Weights of a small transformer language model.
Architecture: rotary positions, embeddings untied during training, attention and MLP in parallel, some layers without attention, hashed n-gram embeddings, learned residual scales.
Training: a variant of Muon for these matrices, 898M tokens, 13704 steps.
Each number is 128 + 32 x the weight over the matrix's rms, rounded and kept within 0 to 255. Layers, rows and columns count from 0. Numbers have three digits each.

# layer 6 attention value, 320x640, rms 0.106, rows 214-313, columns 192-255
122119118123121133173121105119208107180149132152140088168147189132137152123129133149136070107163104073135149103140088123150120056151114179093110124095178157113124136097109160135135089110157158
127192113136113153105080098123084151144093125133112125134149131129096185164132145057113109094118114111130147089119158143113149125093149158167074141061140093103157113098167174123142188127141121
106080104156117149049094132122132215118180090116126154122120151150145153164098133117108089079149117154148094125102146061130135102108068135130102158165130087117172052100097136176116041119129136
102135113074094174134105124125158106160086120084104085125129161196229071122114125126118112073099092099066109145076174089143070129152123104202159109114147081205133094137134083108143147091107103
088076120100124241064120106119164094170149194087168097064061156213125164150113163127141157095107116111084169142137081153166138089120119113160115103119136117102143110127126138210136097112160075
120100085146173111087178132157103139112117123093129103181185056152151097128162059166149095155166129099161165168136133098128162141136129143069157106092140072158110147136092102188166126119122092
122121118168138113152164168179114098091111097138094092132112221080099146163123142157101133095125199110134094136151155129148124069171129145093156156117101103118170158151110118090141169108169109
103123117136087159145169092148100141195085097082109136146120154152176088066091113132153115175144076093110129135184180119061116138141128156129151076119162111130120149149095178125133202112099079
171127169142126120156121150107116166097168073195091139146075145132170140164110171130145124142078124128101105101135153113108084113138097119155104085186127095187165114150106085153108136155161099
121135113147059062106169111151144112098096155116125153139135122132147103137128086156117061089126096127140196065129120197089128148102153153103151130122125181113164129194162140123090136070099140
165089126126095132065126160129152126141083156126138144091141144117131133128110164185209177117160110176153146114197140114175161147178138086153120150130131169105111046140151129116144116107105124
119124155140162081128112148159091076134135134035123179101093115111136142205128123127134146081138146121093079117188114148085106072086135139144053127112136150140051153090128073119147133071082134
148147132109142107154125137165085122142146123152148100094106142125142187149076136076092140151139094142161107084114169126106064129089097162130136139107158134127139168052139129124160110121043104
134125142068101199151174147096132097135043094113151121060196122137100073147122152155146146122117136150105098079147127127132102182167136151049090100152145090184110103190132132157133105105162123
163069098167092056135179161134076095148115129136067091089146122076087084190088113082122150140110130131173078134119165124138071047104109146164091029141135147134119097117115120109122086099122163
099132137153118130127169138149054182148130111164140115148109095165106138145160080089072107156181138182076188152163142180133115082108166185111144129125103175055188119139130124157113122108100130
161118098104133086104078163116110133087100163127157134188127047137105105123243109115132146112104105175159104124083148076073120110134174055155131143150107117090162128090148087129111097127108175
115119092098160126128108104156185107187127099095089134083107080061131098105202106084097118081135102174103129105140122113128098143109114154186089138134124112098156127128099083120153152128145145
110099106177142141145183124046144109149128127067162101168126148182089091091094062110109107156119084108139206127088171128138136151101047161070135122125124122147137092181125126166082159128142132
168143110140170150160068128148151111091106117155137116158109164119120162131154066103133051101117155082105182137147131114122111127138099173128105145118151120133137122119115104156160081112153141
097170186120088097144146093127139124119080173116154120133155104154161129114114148124127134124084148161112103086057130117187124128145117142191133112131092109061191111113124145145185144132126125
153149215093105107161097070128116096104139125107123107137168048132152093154112169201141106115155104127151144130132175100116142153148146126148093216110124142128153142126142142118130138179156096
127173142090134129161110137141152150133200102115112094135101157064133137139118144104130136142133147092148081170132148104135158165162105153138144108109131100102136145107135128156138127148088090
124111176122162124107088156103144209144111181192101223097121088131168118147078100091079133167163105105139115142090128136108142137171100129156075177153108104161138126164136128119113085122148180
174104191132052202113082187151124169092144098105172068160160193149115160128114114173151107088149126115141119097155135160112197122100155157124123129126110067225111095100228138146097123113065140
188144145157121101107141119126143132128137076135108069123126102227189112155140123097142174135145137074143118164208098141149158083099121125160132078164113122135091097141169146149113077082151103
150130082118216112158117144188147091101171137091074031190101151102157179195150151118083135198160112130059135192158145119155094124129127155117095091137078180121094176110116143126121159121120085
139169147178145118089056155101126142167167161145130176165140113128086172109059167113105164104127134112092122074117117164155128150125104102137143128104130141125097136159052085092112141167147081
124091171155172129190112192174144077119133101136120111160087122129094124169180118147126155147061166159109097133126118090156168155130143126095105142090098096157121135099121128171100139132120129
152165134130104097097140121168141109139106166169045089100113114138109115181113112152178093141152109096093127143135123079178115127109119115187091081109087108148141173166150168120127146095139149
126139113123105170099124114153176101112120074147164116091155182159122164096118190058173158156158143130130132144138157139160142145113165148173190115108129130116126139133113175133067162111197066
169116152098147163081059147148151154135092157132115120145149164099133124165140159150132098099131167107104078176134156127145095167153177075063153112115097133136166095140102147072164104089133101
088098126066156166124122122092116093148148125108150110110190102146177132080079102128203038096137077129139127135140128121156074062125148165096098173107109131145120117135140126165144090062080113
121116162114161097144146158148086130141101147161153138143167128117167125116146142147140172127150103162075095133127157106110083065156159143092126140144079185126112145133092137153152100131148169
153113102158120155143135109188143108098110106122156115129166112135148116149136081189116097138109135158108128128073138164101199109094129166134118126151122145150123115148146094103127113093106155
132203203136132088136112152147117141157164080145102102185143125170077194141103151060096130191129126164062148199079117166127151105131150159168155102098122091132110084131161138122135104151124091
059133103113188109103126220107073161136161131177145139119115090098111094130138062149113142223204085153155186123143127122150122081135131129113145079141151122130156204146158095114163169150128147
155093149098110155096152058152091118115109147199173120125113153132186169170085170098123106195115153196068136129222107177134158139117092180147082210076153169143164094060051133095165175103089113
139123154093137170109117083103125142152080135116186185156116094164124145121116078072150146138191100126115076140147118132111127098103175137123132132137150159150172087125146138099080113129181111
141133120150088142104157078143129134062067134129094137050111087158078136104142126099157108107163129107179185104086150125141163112082115202140149084173157077087125157107156134147133148139112140
140112188118120112105120133123182100146174072101141099141115127139119135139042135113107178070064142113121165129136142119145081105148100116127135089062104174098109131102075166137149099147169133
117116131131138107104090102200140153153143092136107086111101181112152180115163158095161182133124142120077126157142094099151127073100123077185129105138097155124098115120158172141110094178132089
099204082180138105145128123145081110186105107108137134175127138206125110119110121087082155069137120071140121129152104118160091053163137138124123169122082127136186068121123095139103133129130109
169190119111124171136143146139095125098108132131154146109128118143124142170149126161118092140137125144111156179166113083149125060125115146096095146164179099145123112209080139134110066216219172
102162140125148121112161115123159103174110104060163110124139144098215158151110176149161145098041087143088101094190086114151134176177090063061153104108232142159128117124113105089170142115121154
133144191141075120102120130087104130157152135108180166148124097149126085113108168132088104177065055103211184132130117094138123120129123171111095117136103174172151114122165098128097121122169147
105075109085106059105103185127137156124095101101081129075131139143103126181049101074142087152153173167166093105137107074099137131105144135051136083122082151070202154079163118147066126120145174
122125120162110127160132140098125108109130122105153068129106102111101072201119092080112149208101127119150137147103153183080153092136086155093091136109150134106112109190156158171164121182149178
107092138079106110171130147139172153131130111169133096210157096180088101181060138062094141135122068089061176118117175096095103139140150062083153086137104125173117139132150136096135191102087138
101131150162120114107125060080134078103114143096101057080195132161099115116155125068117047134091161156088148152148114146130082078126171107163119140084144140105117107124098085160110151137118166
139114120027110119104145156118126152087105151153099117104065154092114135102124136106132119098089181167176160120143125172136201134093151124149056139165151071151135119143140144108098127132100171
189146156108138133124088148113161139102156171137136097155184142140106118216128110160170131119116207100113148120137109115129101153129134089177110156209134122102150109092187127160135129185148108
179105174141104103132122081126167206128124110063179216078141084108098153090091129194109077181115095178144128099152125120124153138125132184103168176124119139160125170079121180108148167196118127
149161093168129037102112131112135146107086119105080149126050112058138151120103100084098095089111076080137159177112116159151116136104107119067131101104172167110066117167129133094091115124155098
086212149152100152179118129155109133135102153130178126144103060082128142164105071105131199130163152134102080147198129155153147158138190150169112103162139129098116108146105133044173134161137121
127177097176117153122121094139155111159123094078105116158132103101102112158118157139147143084180117117142152102104183179187148137175127101147138056126137097115112164134109146099097146182076128
117140173135152123154130138125141163218104154173117132209065135135105159125123155094110191117145209115145096159156145160118160146147169232108110098162136184177081109062152109134117175164119116
091133178089142104120126125167119129127127141114099140097142208124141112182143119132132153183173152221136091131114128086133066075114083125100122145194155092118141132064095123197096179063110133
137203048136097139125073144147119120135121170199115064136098133108173136048135143096172139116055124074115162142137155170127086127167118132139086096107112148143105172078116102112098149145139149
140195191174055093121062143123138139107080133060115109121115185123134121179124132124208110072149150118130202179183095078103115153167142145159143144211094141185127132195176088112107086153168125
075173143135163106167103120162122153117187177078106102165114097108065110118165148168157130114181139143132142135068131086156093116130132111065148084167100141118132147123148144105094086108197106
122190155100141120111139184071068133104097074141122174112117130144134154155114175133104145133136101134094138128156235103119151117166107094138159153144158134104131187130110154101145111080208104
127131119161140148097128176090094112141114161129146171119064125162105106114095125087175145102123171143083121171131129135083153107095171124139078046099126127161138155127090176141125116114087167
179134131129135102104145097142188178197092097116105156097157192111125081144114122154130138127086149177146153127082097159123162080083038165088077122092103142073162122151156172155117158124140127
102121168105156113154108108107138088165139105086146130072156143192132106165106135126088084170147119161098092130105122107143126161097155087122130130135078178122141170177151124097160124096137210
121087160098125117174092143138121101118165164141096091113139207122128126117178130090104100130096126117188173116116148160161148150086140174127154173100102190136146140110105133132058149122105113
117114144066144139080066086143103097093120170188114158091114107121133154148099153116213120131144222135108156139201096077103143130105142143137065129152137102076115116165175121076128143116089096
120139083161056091146159080145107103100109138110087189083182101108096086156166105107157119135083025111139159125173123175156150133087158118126190154113114156109092189134186118112115143133138123
172167100121119139171132120116123150127114077110166187125126124146101096040174129152141134173162125189142133124157125138155127074098132131148114131104185142144120189146182142119150191109157107
119100137140115149120104123182107179137162112108139159048192160066127131058165150092102161130076068127135158108087156155134096143125088155105166191095079104130107090142099070128164137118059180
097147135075181191183041104087102076125130118186180107165164132131144115110194209104125142101126115119140149096140087188116108115151093130212082165162107157132152134141132115118088078137084178
099121135182089071135123099211108128155095173108076110146083067117145199142156136133109156160138104140126162072138053109126132106114133151102194069187172171162118112159143138150219036109187116
147144131114093099096092122069120119108138168096138140118174176142163100102091138162109053121141083121109097173133167045102133077163139164119119153143124195164158135147120096194125171174148114
160087119077123155096131168093115188128141195120156121093080159149109167112115135139095123136143128069137130064170128144121108141174123078103173139097153099136092151127116151112144180119158101
149149162175050113129177138126090160141122128135156164087080127122152141109143145109097142115159172119105147137180147111130120080069113156151124113143177144100127116127112123139100144125158159
131128137200088188153138117105042139140131068121107162120101113141148110138047128101100070160163049182091114153114119123111133111164140150112141143134131169185108137080118108106093142094103126
124112183194113105122163103138108076166148138142088140113154118131115137162144116161165152141102143068118162121122181091177101147103092085113067070106115110121118129123130083131124221162158090
134119121098119183121089101089103190111145117126113098134137093140147089206131155162151088171163144112162131107116088092067132139157085141168190130165146053140139195094112157135117145098144177
114148118144162103142211140143196120173133173156148094148101164125105165162110138159190108120160140147119121113103115180140128161132129143086119136118154123134141095154115096113093142118175076
137072162123183163110088072175101105102167128128151126154162157100157153108130159064133149136100072090110123095201126146078135127129090166148159138100175093149136063099115125128127122093099134
147150144124147147173165133141145110137187151198129077207189095147099150088159156126109146115175065106140194112114229074164119099121171134133165116181082115095105114134131102174153145153106142
127124138132144113097155117127066099093094147103135126152172061129092138112112180171112129122105165150119085128137106150148092087131129107139150117089172113126129143142140179116145168140127124
085126120083148158118161143115121037167066143155108163121189145112108104139147165120131163129140098116152125090181129105179161104111197145159154154134111110145130114169136102136243063109092130
103090118132108128148148084119098137166209042135097144064203135103133157116140143098104059158100084124111141138100135104163113119167128139118152112116079157097093135122124160111110115058150143
141159118143129145175130131156129154148099216152133174107105121144102177117138170145193105149095163143150140142176121114129119081154153120078144166127239052177133149122141102131122138110153113
161098071065109041139132128101142072137214086118073104111142143136071115091112159104133149170104121102174123127168068101136153135096120134129150093167187117162168085152064107181172191114161139
147129141173137099107125155148181108066142087102121123165128179049149132134133081096207118151163139155091155145107128104098118185152139174095101134086149139179135088098094112125121156139119127
160118121139132141072161112113118099104131132131191071102139175127118150116065106123139102074158091121122120147153081124132118138108108132128167126121092106105117111195112139168065137173080144
097122151086182095125097150150146144106150127098163128133131163115124135105188151071131181088128133116143134145105133133129121137161167105094103198116109113114155173192141123109133159159129103
125149116134092221133124128119111125127099100143102113139110116156114132111193132159000129218178117108131155182145126145068118128140092176156137105132114185139124096128148133105164088111129144
105155137122107129141113103129074138138172171169119139098124119124093164140176128190191130171157173082158062129086153117156153076088128121096105049180102126097147145085100161130145148137172115
061111130132124166131151113157255173162121102088130093152158107186106087139127114131134162122167189093115161106179111117226109101105110172146109156112058162122116113184221134111082106197158140
065135158137178115135155167174148165140140095129092186105121112163071139104124159160118120197168118168117154129173115181097177108174096074160149097115079176098119143112096111141151206146108159
155089074156149179196118193108132088118122158136137116154150120118110128094215143135211113111057114117079152105129193099171111156103077109066134123151109182177125141133117151149100170128128151
144115125094088130111100121168155129113141075133176144108104122124165146098139130117138136138091138121073108097121106170113177152138105129079125107190219122129118110149122152077075109054090134
146111115122152141139120161096161115107080119106142124078121175115084099142081187150184127115170155139165206119068112090109113137081169127080135081149130084079114155069124108184127135138154095
089146111134111102108164200063130151183150113152101214145127141135056118107105128138112157080114113116137128104105109168141118124143183160086167101190194173179124165135204139155120179155120102
111152079136141083093121071105082082149082139160175109089174180152093052143110138091155108169174067117122146077126109177068137124139181187104103153158154092147150087052099079162133104113134167
116095146112074090126058069110096128230167154135107111128155123139071108175166126119126129135147047102140124136145145119185113170129140159116148117135121110046134150117130118130129083186131112
164129125127113095144083171141123134134090181120104165141023121068127180148116142072161132132088150172184188145135120074091169115155151182075089151146125121158116120110110176116133128147123128